Part of a small language model's weights.
Size: width 96, 3 heads of 32 (1 for keys and values), 1.97M parameters.
Architecture: RMSNorm before each block, rotary positions, biases on query, key and value, tied embeddings.
Training: a variant of Adam for these matrices, 113M tokens, 7057 steps.
Each number is 50 + 15 x the weight over its row's rms, rounded and kept within 0 to 99. Layers, rows and columns count from 0. The size before them is the row's rms in percent of the matrix's.

# q: layer 8 attention query, 96x96, rms 0.17, rows 0-8,32-39,64-71, columns 0-95
# k: layer 8 attention key, 32x96, rms 0.154, rows 0-7, columns 0-95
q0 105:21 21 75 37 62 34 60 49 62 42 44 67 25 49 83 32 48 60 35 48 55 38 48 77 56 15 48 56 45 51 76 54 32 54 41 72 66 66 38 67 62 60 55 61 58 42 35 38 36 51 38 41 59 56 64 45 60 57 46 62 61 65 43 46 70 69 52 21 58 64 47 53 74 54 27 81 39 70 18 44 33 33 40 67 64 55 69 36 49 52 66 60 44 38 54 26
q32 093:56 24 31 55 43 39 42 60 50 67 39 80 29 51 56 23 53 43 37 48 53 53 83 73 53 26 62 62 68 63 55 73 30 64 57 57 85 67 48 87 32 60 46 49 43 60 56 52 32 33 40 53 59 43 73 35 35 72 45 50 45 76 53 27 66 65 52 30 57 38 42 65 54 49 33 79 48 54 49 65 37 47 40 86 56 49 49 44 39 59 29 63 25 51 37 46
q64 075:56 68 52 52 68 50 47 69 51 36 54 58 42 68 72 56 58 52 33 46 46 59 28 51 38 55 73 73 40 55 71 41 29 78 69 51 59 44 50 57 52 39 44 27 44 28 35 65 63 54 39 23 34 54 50 25 73 47 49 09 47 62 48 54 41 34 40 69 00 11 30 39 58 49 42 51 44 78 39 43 58 43 48 55 71 42 56 44 42 33 66 56 61 65 48 71
k0 067:42 51 37 49 45 53 39 61 50 58 39 39 55 18 40 46 47 50 35 57 49 32 71 54 74 71 20 45 53 67 33 49 87 49 37 48 36 33 34 23 44 71 49 80 46 46 68 57 48 39 58 41 39 27 44 80 82 45 37 66 53 34 40 51 11 46 61 35 55 59 36 39 30 40 65 46 55 38 78 44 34 86 39 50 47 52 22 52 62 63 44 30 62 49 41 45
q1 133:19 52 44 62 52 36 41 30 40 79 54 78 55 52 76 57 48 73 49 58 62 16 52 53 52 19 37 69 26 42 67 51 38 65 47 68 42 68 32 44 52 69 35 76 63 67 44 47 28 61 52 41 67 57 44 32 65 43 47 50 56 45 64 46 58 68 44 31 65 74 32 47 50 31 53 64 33 34 45 27 41 11 55 39 44 64 55 59 55 63 66 30 30 69 66 64
q33 117:49 53 30 37 64 44 48 50 40 44 13 68 45 53 46 56 47 46 41 58 53 76 75 62 52 36 73 72 21 78 58 62 37 57 61 44 79 65 52 64 34 62 46 63 45 60 72 44 53 34 29 36 54 20 87 53 62 65 60 46 62 69 37 46 66 52 61 34 51 36 33 67 67 34 51 33 18 69 39 29 43 41 38 65 47 51 32 54 59 67 28 46 33 65 35 64
q65 125:34 55 43 38 39 45 50 56 76 64 67 64 63 61 48 68 41 55 58 51 64 35 51 54 45 23 57 62 48 30 56 53 40 32 53 52 21 76 45 65 48 51 40 44 93 73 33 68 58 70 59 61 71 52 55 55 26 35 41 41 68 46 38 51 76 71 19 58 35 76 51 58 56 45 37 55 38 30 48 28 44 38 60 14 19 76 48 80 41 55 49 34 39 56 42 52
k1 106:20 67 38 55 35 60 83 37 62 53 64 53 78 49 82 34 42 54 35 34 48 50 21 54 37 52 71 46 65 31 50 44 48 43 40 49 55 27 10 33 33 70 42 81 56 62 59 48 61 16 56 36 44 62 47 48 59 55 73 57 63 37 36 51 55 58 88 51 43 43 51 34 63 43 50 61 56 32 36 66 42 67 71 42 54 61 41 39 75 69 32 67 45 55 48 57
q2 057:79 40 56 38 47 44 56 74 36 73 17 17 56 63 51 50 64 61 53 60 73 72 70 37 37 68 45 40 64 44 64 44 72 45 34 53 37 33 43 24 67 48 45 45 37 31 61 52 45 81 66 49 63 60 42 90 45 81 75 53 70 50 57 56 55 50 45 47 57 30 38 44 29 58 59 36 46 56 34 82 64 56 37 62 27 54 58 57 66 40 33 33 64 56 62 61
q34 051:58 57 78 35 62 40 43 58 54 63 49 43 55 63 27 48 46 58 43 59 82 57 91 30 30 33 53 52 46 51 50 32 49 36 24 54 38 39 29 35 65 47 22 54 75 33 70 39 36 82 50 46 51 53 29 63 44 41 43 58 59 45 69 59 54 49 62 56 61 61 38 52 73 71 57 52 58 64 17 40 71 41 61 45 63 84 78 82 61 69 52 46 44 50 28 51
q66 069:66 54 59 53 69 46 63 44 50 51 34 33 45 58 46 62 29 61 51 65 57 56 64 27 53 63 54 50 61 30 64 47 68 47 23 64 49 52 41 38 62 52 42 56 55 38 68 20 36 63 52 10 50 62 66 81 60 56 99 72 63 36 66 44 64 64 67 48 62 30 17 26 64 50 53 74 48 57 36 62 54 48 36 56 43 68 72 57 70 48 48 19 51 60 64 59
k2 238:36 47 47 56 20 56 77 54 66 57 51 53 68 43 65 56 25 68 51 46 39 60 41 37 51 36 73 52 66 40 51 50 49 40 40 66 51 65 18 51 38 73 48 80 60 86 57 58 59 31 65 43 56 48 46 44 40 42 59 78 62 35 37 52 72 67 57 66 43 69 28 38 50 45 45 63 56 31 54 30 12 56 51 33 39 75 62 72 60 80 25 73 55 37 49 32
q3 106:40 82 51 41 62 56 52 30 59 51 72 84 56 66 56 56 80 59 68 40 49 40 23 63 56 40 57 74 21 69 40 75 56 48 49 34 43 52 56 69 72 47 34 62 60 61 57 45 43 25 49 72 56 51 60 26 66 72 38 46 30 46 62 64 46 46 49 75 55 70 42 63 41 43 37 39 55 64 69 29 33 60 67 37 55 45 35 37 21 67 55 48 20 78 52 68
q35 109:42 35 21 53 69 60 59 34 43 64 57 72 35 42 78 36 63 53 59 23 55 67 64 67 46 51 47 48 67 56 46 79 52 60 66 45 55 33 64 55 47 33 44 78 62 29 30 43 52 52 42 67 66 58 49 21 76 80 42 64 46 31 52 58 23 46 60 51 31 39 59 58 25 64 51 47 71 45 55 47 48 57 24 49 53 47 20 30 19 64 38 60 22 42 28 60
q67 067:33 80 63 55 78 21 29 29 43 52 51 46 64 47 43 59 75 31 68 49 27 50 45 56 64 33 68 32 41 57 63 52 63 67 52 41 62 31 46 48 82 66 36 22 41 41 83 29 30 23 29 52 58 62 59 42 64 77 67 44 30 35 47 48 58 35 68 70 41 53 27 47 38 52 41 51 45 79 56 34 33 44 39 66 70 60 66 42 37 64 47 53 46 55 42 42
k3 089:54 50 48 70 33 69 71 43 55 54 50 49 79 32 47 49 62 23 44 44 36 69 33 44 53 57 48 71 60 48 38 62 34 55 22 34 59 56 56 40 27 53 67 62 52 42 46 38 61 25 61 49 49 42 66 42 38 37 39 18 27 33 63 62 36 40 45 43 32 11 41 35 58 73 21 23 73 28 32 47 77 56 23 48 31 37 46 39 55 54 57 21 37 59 45 62
q4 083:51 64 51 57 54 47 43 55 50 49 30 30 49 83 14 78 51 36 89 49 23 57 59 41 51 64 67 62 83 78 18 52 79 46 77 28 60 53 66 39 31 43 57 25 44 43 53 48 58 40 67 47 60 39 64 37 33 55 60 51 73 55 28 67 42 36 58 58 46 47 52 49 26 32 32 42 69 51 64 39 58 57 71 54 34 38 51 34 60 51 47 55 63 56 30 36
q36 099:32 59 53 49 39 55 41 37 51 38 53 39 44 83 52 39 48 48 53 55 66 38 76 72 70 42 24 47 45 28 60 40 57 62 44 84 46 42 53 36 56 36 48 56 58 39 64 67 61 50 50 73 71 63 44 26 63 21 31 39 60 58 70 39 41 25 21 52 48 42 48 44 42 71 40 42 61 28 40 04 84 44 48 65 56 35 56 36 39 30 52 37 26 33 61 69
q68 063:60 69 36 34 73 55 59 47 39 73 47 53 39 30 64 59 63 53 20 49 53 67 57 43 55 81 44 49 31 41 47 67 72 76 55 69 47 39 57 26 27 36 74 46 47 47 65 43 35 44 57 38 45 50 70 65 27 69 51 63 49 30 79 68 33 88 55 57 50 27 49 56 38 12 46 40 44 55 73 44 57 46 43 76 27 33 75 41 50 42 61 37 59 35 51 40
k4 063:37 33 65 66 55 54 48 45 52 59 55 63 59 44 29 31 63 57 57 53 79 38 29 53 23 61 42 46 51 55 46 53 90 51 52 44 36 52 28 99 54 47 46 89 68 58 44 44 48 30 24 76 54 63 56 57 77 50 45 66 33 24 59 66 50 50 37 42 70 58 33 40 76 50 53 39 56 69 52 83 32 66 51 47 46 63 44 58 55 48 28 41 40 60 44 61
q5 067:51 53 53 41 45 04 31 41 72 42 75 69 57 53 35 42 59 46 40 33 45 53 43 71 65 29 45 60 41 40 18 40 58 34 45 59 41 56 37 64 42 43 17 40 45 58 40 49 58 55 44 61 42 11 57 50 39 38 36 40 49 61 41 42 77 60 30 28 31 76 74 38 58 34 37 76 49 16 55 22 21 38 42 48 69 42 42 44 49 57 66 51 44 59 37 43
q37 092:39 47 40 73 38 71 34 42 36 54 82 56 25 48 68 45 63 37 15 30 57 31 46 59 58 40 47 58 42 39 58 61 62 67 53 68 67 47 23 52 35 48 68 47 35 59 58 48 26 41 51 70 24 57 50 22 55 67 35 63 46 44 50 43 59 58 49 16 37 67 50 45 41 43 57 75 68 53 76 30 32 52 53 60 95 52 51 33 31 61 72 51 32 64 55 39
q69 076:48 54 74 48 50 50 23 63 63 42 51 55 47 40 33 73 64 59 53 57 40 66 76 61 38 22 87 73 30 76 41 42 30 72 65 54 58 68 59 59 65 34 21 52 28 34 72 55 46 36 40 48 60 72 50 49 24 44 58 25 76 48 34 39 31 21 36 43 22 30 61 60 41 66 53 46 51 46 54 49 50 32 68 49 54 42 27 64 45 57 65 59 44 48 29 38
k5 090:62 35 65 48 52 35 38 62 47 54 43 40 29 39 46 46 69 39 66 67 43 41 71 43 48 67 51 67 20 72 56 60 36 48 79 55 38 62 55 48 71 44 47 12 40 21 63 35 42 80 52 60 67 71 59 44 63 64 40 18 47 45 76 51 15 23 41 54 54 57 50 70 25 64 39 38 41 71 51 65 54 42 35 46 49 55 65 38 25 29 75 42 30 57 54 51
q6 200:36 57 32 39 65 35 42 18 33 89 33 71 68 72 70 62 56 60 78 56 63 46 32 30 44 41 45 51 41 46 65 62 42 47 58 47 41 64 47 64 46 79 34 70 50 69 41 35 46 49 50 40 55 46 61 40 53 45 51 66 39 34 59 54 69 77 57 44 72 63 13 55 48 28 51 62 40 42 34 55 52 21 51 32 19 66 61 68 68 42 53 17 34 54 63 59
q38 196:48 44 27 33 53 12 49 25 43 85 24 59 74 72 39 44 51 60 66 62 52 87 42 39 51 43 45 41 86 68 54 60 56 28 70 29 59 64 60 78 55 60 41 54 47 67 36 36 82 50 48 44 58 27 75 67 66 55 67 51 41 51 50 55 75 55 58 45 71 49 25 58 58 45 41 53 32 35 44 65 45 38 46 48 36 61 48 54 62 50 19 47 41 45 43 63
q70 186:50 61 39 47 49 36 64 37 56 63 31 72 82 64 60 71 36 52 58 45 61 41 45 31 51 46 54 53 46 17 66 63 62 42 47 55 24 54 38 61 56 67 52 48 83 86 39 55 76 51 60 39 50 44 57 46 52 43 53 61 57 39 41 53 75 71 46 53 67 89 14 53 55 33 44 58 43 36 43 45 34 53 44 12 26 77 48 66 58 69 50 18 39 63 52 60
k6 070:51 50 68 45 33 43 46 67 69 45 40 31 48 39 42 62 27 86 69 55 36 61 58 26 47 39 62 38 49 38 54 49 27 36 37 56 33 64 23 47 46 60 34 52 59 84 61 66 66 56 72 42 33 61 42 65 19 35 64 59 45 51 41 39 75 69 47 49 41 76 32 40 43 48 50 69 51 32 56 65 27 53 55 51 45 78 56 75 34 69 38 92 60 37 30 50
q7 101:31 71 66 57 40 39 50 52 38 45 46 66 43 38 59 58 54 25 39 47 48 39 36 61 68 49 56 49 58 45 79 47 45 65 71 44 41 55 48 74 30 24 49 41 53 34 07 78 76 31 29 45 57 75 59 40 72 56 34 52 82 71 62 61 31 40 48 27 27 43 71 40 55 48 63 44 30 27 42 34 47 28 62 35 54 45 51 40 30 26 46 54 34 75 61 50
q39 095:51 54 50 57 36 41 56 52 45 48 56 62 28 27 53 65 71 14 57 39 04 29 18 74 48 59 72 51 73 65 66 51 49 66 43 54 48 39 67 53 31 44 50 39 40 39 26 53 69 48 36 42 49 40 73 33 69 41 38 51 49 50 47 71 40 26 53 52 24 27 57 43 56 43 39 51 43 59 32 33 43 17 33 33 32 48 46 45 35 33 45 68 43 70 63 19
q71 088:48 53 48 75 21 45 52 34 34 75 64 56 23 33 59 63 68 08 33 42 37 32 22 26 43 50 49 42 73 52 58 51 63 55 53 51 50 58 24 62 39 59 44 79 38 59 52 43 38 33 42 68 50 52 30 08 87 20 71 42 39 52 53 51 57 44 66 45 64 49 52 48 61 37 63 66 32 52 49 48 58 44 62 48 65 44 31 42 44 18 41 51 47 41 70 47
k7 094:48 40 54 51 49 50 47 43 35 45 64 71 65 48 36 55 53 23 43 33 75 66 53 58 54 19 43 51 33 76 62 41 45 52 74 33 36 36 42 75 68 57 36 48 35 48 43 38 49 38 47 55 53 20 77 38 60 51 45 20 53 58 31 66 46 35 48 66 53 24 60 48 27 50 31 25 39 29 37 47 81 65 66 32 50 35 51 12 49 18 67 62 69 59 37 36
q8 091:38 28 40 30 48 71 62 53 39 43 24 32 50 54 83 59 31 50 62 53 68 74 65 39 42 51 44 76 38 39 61 37 47 65 56 62 42 54 52 39 68 65 48 56 63 57 55 54 53 84 68 30 62 71 76 76 29 71 54 63 40 35 45 59 58 65 35 54 43 31 33 45 25 55 78 41 53 67 11 46 57 66 64 26 19 64 71 59 41 58 52 49 51 33 49 52